Each number is 500 + 50 x the weight over its row's rms, rounded and kept within 0 to 999. Layers, rows and columns count from 0. Numbers have three digits each. The size before them is the row's rms in percent of the matrix's.

# up: layer 12 MLP up, 1280x320, rms 0.179, rows 535-572, columns 240-319
# down: layer 12 MLP down (transposed), 1280x320, rms 0.0456, rows 535-572, columns 240-319
up535 098:427450423472479535366567484505565558484459521545485426497541516469492597457456420532495496484508509429499543585517478552537514490510473471461575416504532499434502511487589515442503472518510476522560503416546489515492467502497542538424476512
down535 098:466577522531544544467538527445496520401534611529559507424523455546537496482468442511432478482535517548420521459549496412436439456461438520496524468514596506494467536504523515482610492433478467493473512568573491598548531609534443548477405468
up536 100:486540499402554495502506451514483579510537431502601440455531581413551558585432390524471546542513532530452505480575550507482573485504433541505532517520572377504384501605521486474482450514642539575478539541478523540515484441562541503420533463
down536 105:490506449470484507449536475468542537540525516574464533496425427520520495582520524604513515521473546597488485511475434549494586563603465560404535526476496431467464588494549552575506497512588529544545543475487520497532588563583543564507495490
up537 086:544519405495485491492540554547391515556518517501414566531476523474529423501545558491599524543567614483502462432502461512459517412515418510445546499569600467554504554439491470476602545559507538561600588496485473472529544496519411496517563555
down537 094:423500489526531445506536477518458337388503492473473507386514532557568576538536480475513499501580534519514478482514516380539533501628520520496482448446552529422541487489455476555521472470483465464465501501484564496531536571472583569499546467
up538 094:495442507454452449590442443529551470502524432556427508480461462479670520515517565553422611497523516464464542514584525558415513509464507548497524516442427556502522476473407486539436480528490431484467516557519526528507525448640468508497539476
down538 096:549520496582481475468538469473490553519484529524529457432447522556523517463534463599412538482623450469501514522389510603529477553524547551558422503484568632561542522450487518499510551535461435425466495613502525571538491476590503514401525459
up539 097:535543460523522507456460543562520496461546500554598492578507521489508510449468562456478509392416498394504447613527500538550463462510513622476507515513512579538562528472493385524564492481587549468533427460478529494538509585449472510539472515
down539 103:616489465512406501382490557461546402534472534424577574486518477476546492507535531535410483581466510498455565522576455446551511502561496406491581605548474509463497538501515502525506531449544492543429507538391571516503482519528525537467546421
up540 092:502501515417475488450585553418549419528485453417439494447509462423485525443435472526485512469437408574453463437477514430462468489391408430497499466468564545436536451461549512510484577536551509453484511535514479549488495502561569620564508469
down540 093:472398458453508512482472465524496468417459530471501408507556451519588612461530486501593593461463510519485506513548476567477460453448533579489416557556452457471507454525465476475569479475449576534474432493508464477484498557531404448490514484
up541 101:445469420509480465515485474474515490456528491429425524526482541417477450462558545582540538453542541538466522500607503491574509574578543505470461505443460473408554503469498432525463429577513469414563443542420429543516483500552473546669520485
down541 101:504520486549538510527501396624554510479590449494453487476415538500442503520506531480489486505450439504441499445444585526496551552559476504544554522437457518581515521462493476496554522436513478501514539534493514479518470485439582582491488535
up542 093:499548488465541515521529554551512521534457516530400415453565436572509493563511433474443425420525471541549468536434573500506514483380501551559411490504529465458556520609523399500497484489481583517422475462551564529466600667573511477478555507
down542 093:424551480496491472521478552535439538462538513571491506480449479512503540471405513548459509503478467555540455495517484635566541426500505568500466523472508530451440451562456424450563457623481448577583497456510460471457574614512446480466464662
up543 105:546513540519559422427431486423570557500505480458515502541583452488516493552480468422520414438482491490494463524548461466492474526452544563508505496550510543502476477472441558504513477496585512532486557571452491501434446429484441446457499557
down543 102:400463542506569456508505434497529463486528568420479563388522438572467625566447450380515489531558557583531455536584470546579499464486566495531439420510475576492506452518497563523460470431424454572450403478556484469583477563574496460506641562
up544 084:538461556480534475495443592458489506497495528531543399576541573511451430494454466535447410459520560534469526526476427468505474499452477535512458442466477418441428481554566493451524477463510512514487541530584485550541563548549506536447493432
down544 091:489630408484538457495579530482535483515448498518423476419429438503483485539480465479550550515429524480542475520538442516448499435538479467473499534493493473539558574555495489507468479479579591509468557533518484495626471462490524509517486490
up545 089:397523548528490547475472414494447426555468432492538479500534493370493455523434425496441497453465499545451467454548436528446556509523453534499471550561639525409408522488413535554575532550493536546556545626489543522507464535535544601469406529
down545 098:473422444519519506580477506533429411483497476556426471454436570472374527506541518524509512474487450526612492409431616471558479492477428392525510480496486546583467475509548484522501543478425465456505426444578481522495513547472502384506546504
up546 105:505435527593569441575475514548530479527519410648469379408517503560470501503505532552557440488488555543505494467450523457522448466492468554517449513561526532465507534473549479536506472582491505439434559513453490529582575585523537492548485566
down546 104:507480487544462561459524557529523597473580448492520514469535625549463549521433490498525455529549580499529381517438588460490512514461449492533532490528500513457537440568470461584456498474392593531496469600499414474487434481520514564480500537
up547 103:447348473560499503482392562470531530514458496468463423434560503560464420454428545532490447521558466598605507542500470610430483602539471504564500532510468428532572406420550427535473480616446394508464523508491412548509437572544508486430498532
down547 103:449422465572583635543492534523576500583405354538517536529530510459583472431450518500471480378476440528545625535412518540554527501551530439569479548524444482448519463475573448531525572507505518543592499444516456410518446519562477520407501474
up548 104:560517492525475486591411464454512552440440550414545483480418485496566513480584463550538453489523488590575493532420544541429481445651517600520485461506557550451457563460503506559398507553464526512444430467416488568339501468536516551439569508
down548 099:553499434593461544432476471606594471457486531502532486518582554477535550444484471483508478429501477532444423539498558434539358493438491475604516533500584554419477434511508469456478542521515418530418501533485491587437466540368483525428404442
up549 102:453542451467360561541454535455499483563531515588451512496511569511565515460550574468472506519604453475456555466566365578462436496522442487598519513517445520456546501444423495495599533502542451452562583407556528526449507529568497511551505425
down549 096:507493403493484530624427571483502584467401526525502512506529481452536525396525570483524481432539349476509494529478530534548524471500423456482403499525631480608506483527471522433417507434553501500492544465541466427476424404475485474445462491
up550 102:517482502525529520467520649431453568368552501474518478503533422517468500423569459505560448376551382461499516468482470518562557554533440484494470505452505458432451463516560531487573600516492578487450459554493500449514426526462527543496451560
down550 101:607512546450532536467456514455494551466508622526503464456586343656460507567496531496530494468550444427518437625445542412502494495499492448429474492522445551532574454556462466558541486459468582577573489468579506544468437509554490460500511446
up551 101:547503489475455459460541508476562492399485420449574513459536414501506597545459428578483516433513480482585509451462588533470497523480444541552515569504503460538547521489375541525502452506529470456494503504480508483398453588518421515510470509
down551 100:453452477578485445439437407586454496550600483626471507499469528577524478440443582455427537451472480508469422480545423582475471477560454588503533490505492479530430508467506489594497560428534526514508553488512536522554526503528508518468461519
up552 108:514516511507490497490515483607496510445477492520447506507531565447527467504471526572494487499402508508603523538649477603516548495504524495475529521491525560476477612449538583421494605390495456475492513425525593500558492508500431529476530491
down552 106:528493530605525527489489469487426491490540512525504413458425542501561434456531472484548461453474586461446548524538487523422493404539531502563564560533438557530534522475508540486580437410471419493497500460467536477496570621397572475527518510
up553 096:429432502422539517491448448593505562432427500510374515528573475500412503434480500516438489494494574468547464551475507447503476455510432471479487474487388582527433514510490557455533510447366534528428430471500553408497641582558547486527413483
down553 093:407441472460466560504463507490477550418506506481552492476535406523386581496477583450550545541448508467420519460554507540542520539531478540464526437447561460456461539505517510473606516531555494439473531530539467572522490512478490433449531440
up554 096:493536439497505493461459463468481563525503514551467557483507499526454514552581504565466477480464576538378483431499526528473465502494415547516391451524523572403411515468489478469459590547546534493401493487543614496459484520510537522486447573
down554 096:527552441506573419508515425503500462539497519439512434504472455418563489567533557489500426512491546550507429583562529577513561508559455573547409465532526447510451513442489612495530435479509428461569537429503441587544582546480414559523522557
up555 102:444551574412466555547547529504556566578528532484568423565489531585614499465507522545462577536570582398498401514478421506628560422576476527463563501488510516512492479583496509470510452496549476474507426475468508449486477481441535469450479431
down555 096:527403513446521420492584406437539541469487515485494407427496557546665522540453488454569535523494535506543509518506385485438463524508484478486417442504484587527515578483487486495588566438555495531513506424513466472509517486462457449555467540
up556 097:478476511491512477594515550491592474558552428536367566443499487525440512566633489570524503517543493493503492504486496418475513540498529479548431478567576478459484448556504423538532544522532433496482473418429471530543513541502446532551465457
down556 104:446569522479486448453598449563522513427492642535553537442477507445413529516555462427498452498501555498530470440527469478548560413463493455581491539454434544529463445546347552573506501521595554488469578539424512516547548496530461446513510447
up557 087:531464485449442484499490459550486556589501554478443532587565495484536471521480578601510461473468507555561474556469529501485510585509428505481443442598553557472495457565541505542442471501532536489517473551532525511571462665533458439489461438
down557 095:527438497415448417455529453512584443476474502447559458609493488492460525545542466498466477490569505568516480519458478501504544669456477480462509452604557582503496513577507540632457429474559475464514498500473480445458390665539464347475514455
up558 090:474468483517478520390528546463497482467572498476449577501500598525542483572457523468425558475559554577503528516558477498494559435517484529440475597518474529518510497451558555473455398494569494440600528458472469538411508436509488560619451484
down558 100:532510503465457535591418496559436388525535511475475496457522565525493492458458442599488550528496526441480475580448457554453502469541513487622465571494436485480475487495482473528456421519425533502565551507472493593498505441469528471481521415
up559 103:565344510473506420463538492482485502529411540488448512451545429576463513464452550575515471465535563503510469609440425554469406504501513451536490432544523510532484471602477498528526592519543386489555510440477481430423436438406438528587501452
down559 100:538501452535476537490488513511499533584451571496485543489520564461492522421437571589540459574569496558438431514432482449486498533406572573550479543505574459466479551469423629554513444489447490541476570480459494507458486428429491483426482612
up560 108:465543489517457454606412508572543478416499506572422453530480522491532559461446482544479440402519353519589608489485465504491468513451532542515472448528525532392475477466513514518446540542483479540331598448463561517501511474498590464593476535
down560 104:470489409631542547504551440594524453463454463534545470461482456488536522580462606517500509504531474383501493501485541528556458472520529460386608491588498480540551555457450515449513497548529519552450500581483516510459517484490445463532523558
up561 095:480472542531548600538579546531408476516384554538494475501508574550491610504515539494533459489487554479534562521587433626342464474518476455604567515480500392579510476446419530508520528512482526471497496456405444600456581544474487446504511467
down561 094:482489488545554573498487584570502451455508474569514508518464454532424466564441548513478425477500502522477497471508515492462510552470471460546544521415523483665578517629505548505397516550457484462604484564432514478525498384561566479491419516
up562 098:431420522423456538577473578529451522534479479492530564451381459579548489436382481524556453433513487483554471461463566557553495466523509405465516593514438461637552443447526476439439441431577454607431528544527511494502495492505424516612450526
down562 099:534499564531545534541522519536488497490466502481545544564494488668467552437595532480519547517476396499513522449453461464546517514557517452583566478458536454483524513485413510531509369562471543503442606334518506487529560540427545465494495532
up563 094:484485471520424550498502444563459519419508542536529498516554573562507526520502602481457510455640455457507604529556500604458444513542489440569524451501493474428541507531476479499477484455544451614479528547428452465490425483453524615451504534
down563 095:540563552573555422509508520536478435549432462529499457460497492466529473497487462498463513474459547484538510498487565488589503476478461452356488587534559512447467523505495541510544482448479528530563482573525450477512529383477484488459558500
up564 097:528460485439474507557479517434502432494616542455463504477447494567552483493502452528548494453473557556487414527620378510520559569572466571462454505449572473426478481491437421535570524473598551580450490559532547427443530639551484495507463493
down564 094:492494484477418521456518439446523348466522571500548479504475503450489521491485503446512550542411608467458501514430423483517553544508537499571547506495578381496477499612458427519565521431474551438492581477527587547446472541430513538382441474
up565 082:562340494414450473432452522452424508624483404619471479481655547446485506552465515505370441544514468537473494571460571466501527463484538462459516448519568470440458528576454635543592473419415548526530441534452549533510540576492455431472522491
down565 089:530388454492511414515576495498482563501482422576554500454502528471458439566522541424354499602495408615456478469577589451438434510518511457484499534532499495522548546512463642424497514532467520478519510463515564495477582463530593504541469532
up566 107:499467487500491471517445575456566520565498512453490458591548441607574456542562459536517447447473445395452504646540519534438628546458477447562457535464521487459545500557474534468476531481415530576503527552450367434443450458431508500500551481
down566 099:493480572563427419516511410483486413527530556479482443483529501503527513571526423549548463493561512454527514588478515485486452534490457521473532523539472441526540440508573522530582478479540483604428527490549504540444451448424416400492462464
up567 099:490469495458569425500526490553583455461544467583495427558561545507528502531592420399527545461500575472444452584508533537490463475571468489543432510487557611522412446459502540516604497543650422455427444457486532484431411472466528415509536526
down567 097:478564481524523504529449508475463535449572555416560464447545436538510509459496613491522507478438624445416540500538499434491518519507469515443579473429517498570500503517464507525522450507550491581449545449499483477428675456448525522467533492
up568 098:482573434517504491517470456389506542464452439429636440392417522573467529433452553542569464487444439554436469549498519579497573449398461530423563591508511484520501538457474467577577464513419485504583498465541456473508548553475577616476513582
down568 104:461523511471485593437574470439426497528576484415565497492502528463489517538526532417534430518467469523529466381601467469503541497404564465579482534509499488508524468491475502464561498477509462522553445563581457577555512453580471481494539527
up569 100:502540462499497568532556474429535564506539392607532567541501394532498489441453450582478487421565425548526536512475442601494486623486503525431478519401503482560550410501515582573434449471481435442481506543464478478511445441507429568533483455
down569 100:497498528573498581570506462508512534478491479558585528571601523437506540511507452494370444489527479494600452558494496551503490514544520482526532464511475443460455562548553405499436545553480550535402455501510538443533378480550480528507507495
up570 101:536494477473485470516483478551510548515521511471466471544443419455446471563472401452551478560576526553515493534462488443489523430513469513464515554568524458497487538498560485379540532596554566498500565546500509460514608503518546490528614384
down570 100:582595488547417513484477541519486526490392454489424497521387513442478546553523453614497598512565509523521464526471463498484457471399551457485419596439489474584510487561400469484516484563452459426505516453546538422586597433543504448524566526
up571 104:414592465511548463539538453497510467553501458576444534528438449506544518456418492534489513455427501452462490445542461503465531420446639486403632525471525564530478581539484665550485393442500553450472454570500535533426584563476545500535478491
down571 102:554531541578464477530488472541437502545563290492540459506485544523530604432522454448476448558463576425593476423523498591544443517576455511475516524531494644471441481533481502492401487479523567514488474494470511477436482501546546481501581463
up572 099:495512412449489587515577447467523458484561425461527450456486488521504423519484475474506480511496466553480547468478489472542484540509571529577417545441519518510490505527438512489505565509493504486489424424543544516500475475432529523498423519
down572 104:489474500532528502537468495469539444544479538511504512450523499481532503495510491504473501547516483519571414558474541472560409530601532521517442488517529550607465463552617431519461558461570549498537388567501496497517504529557464571481438546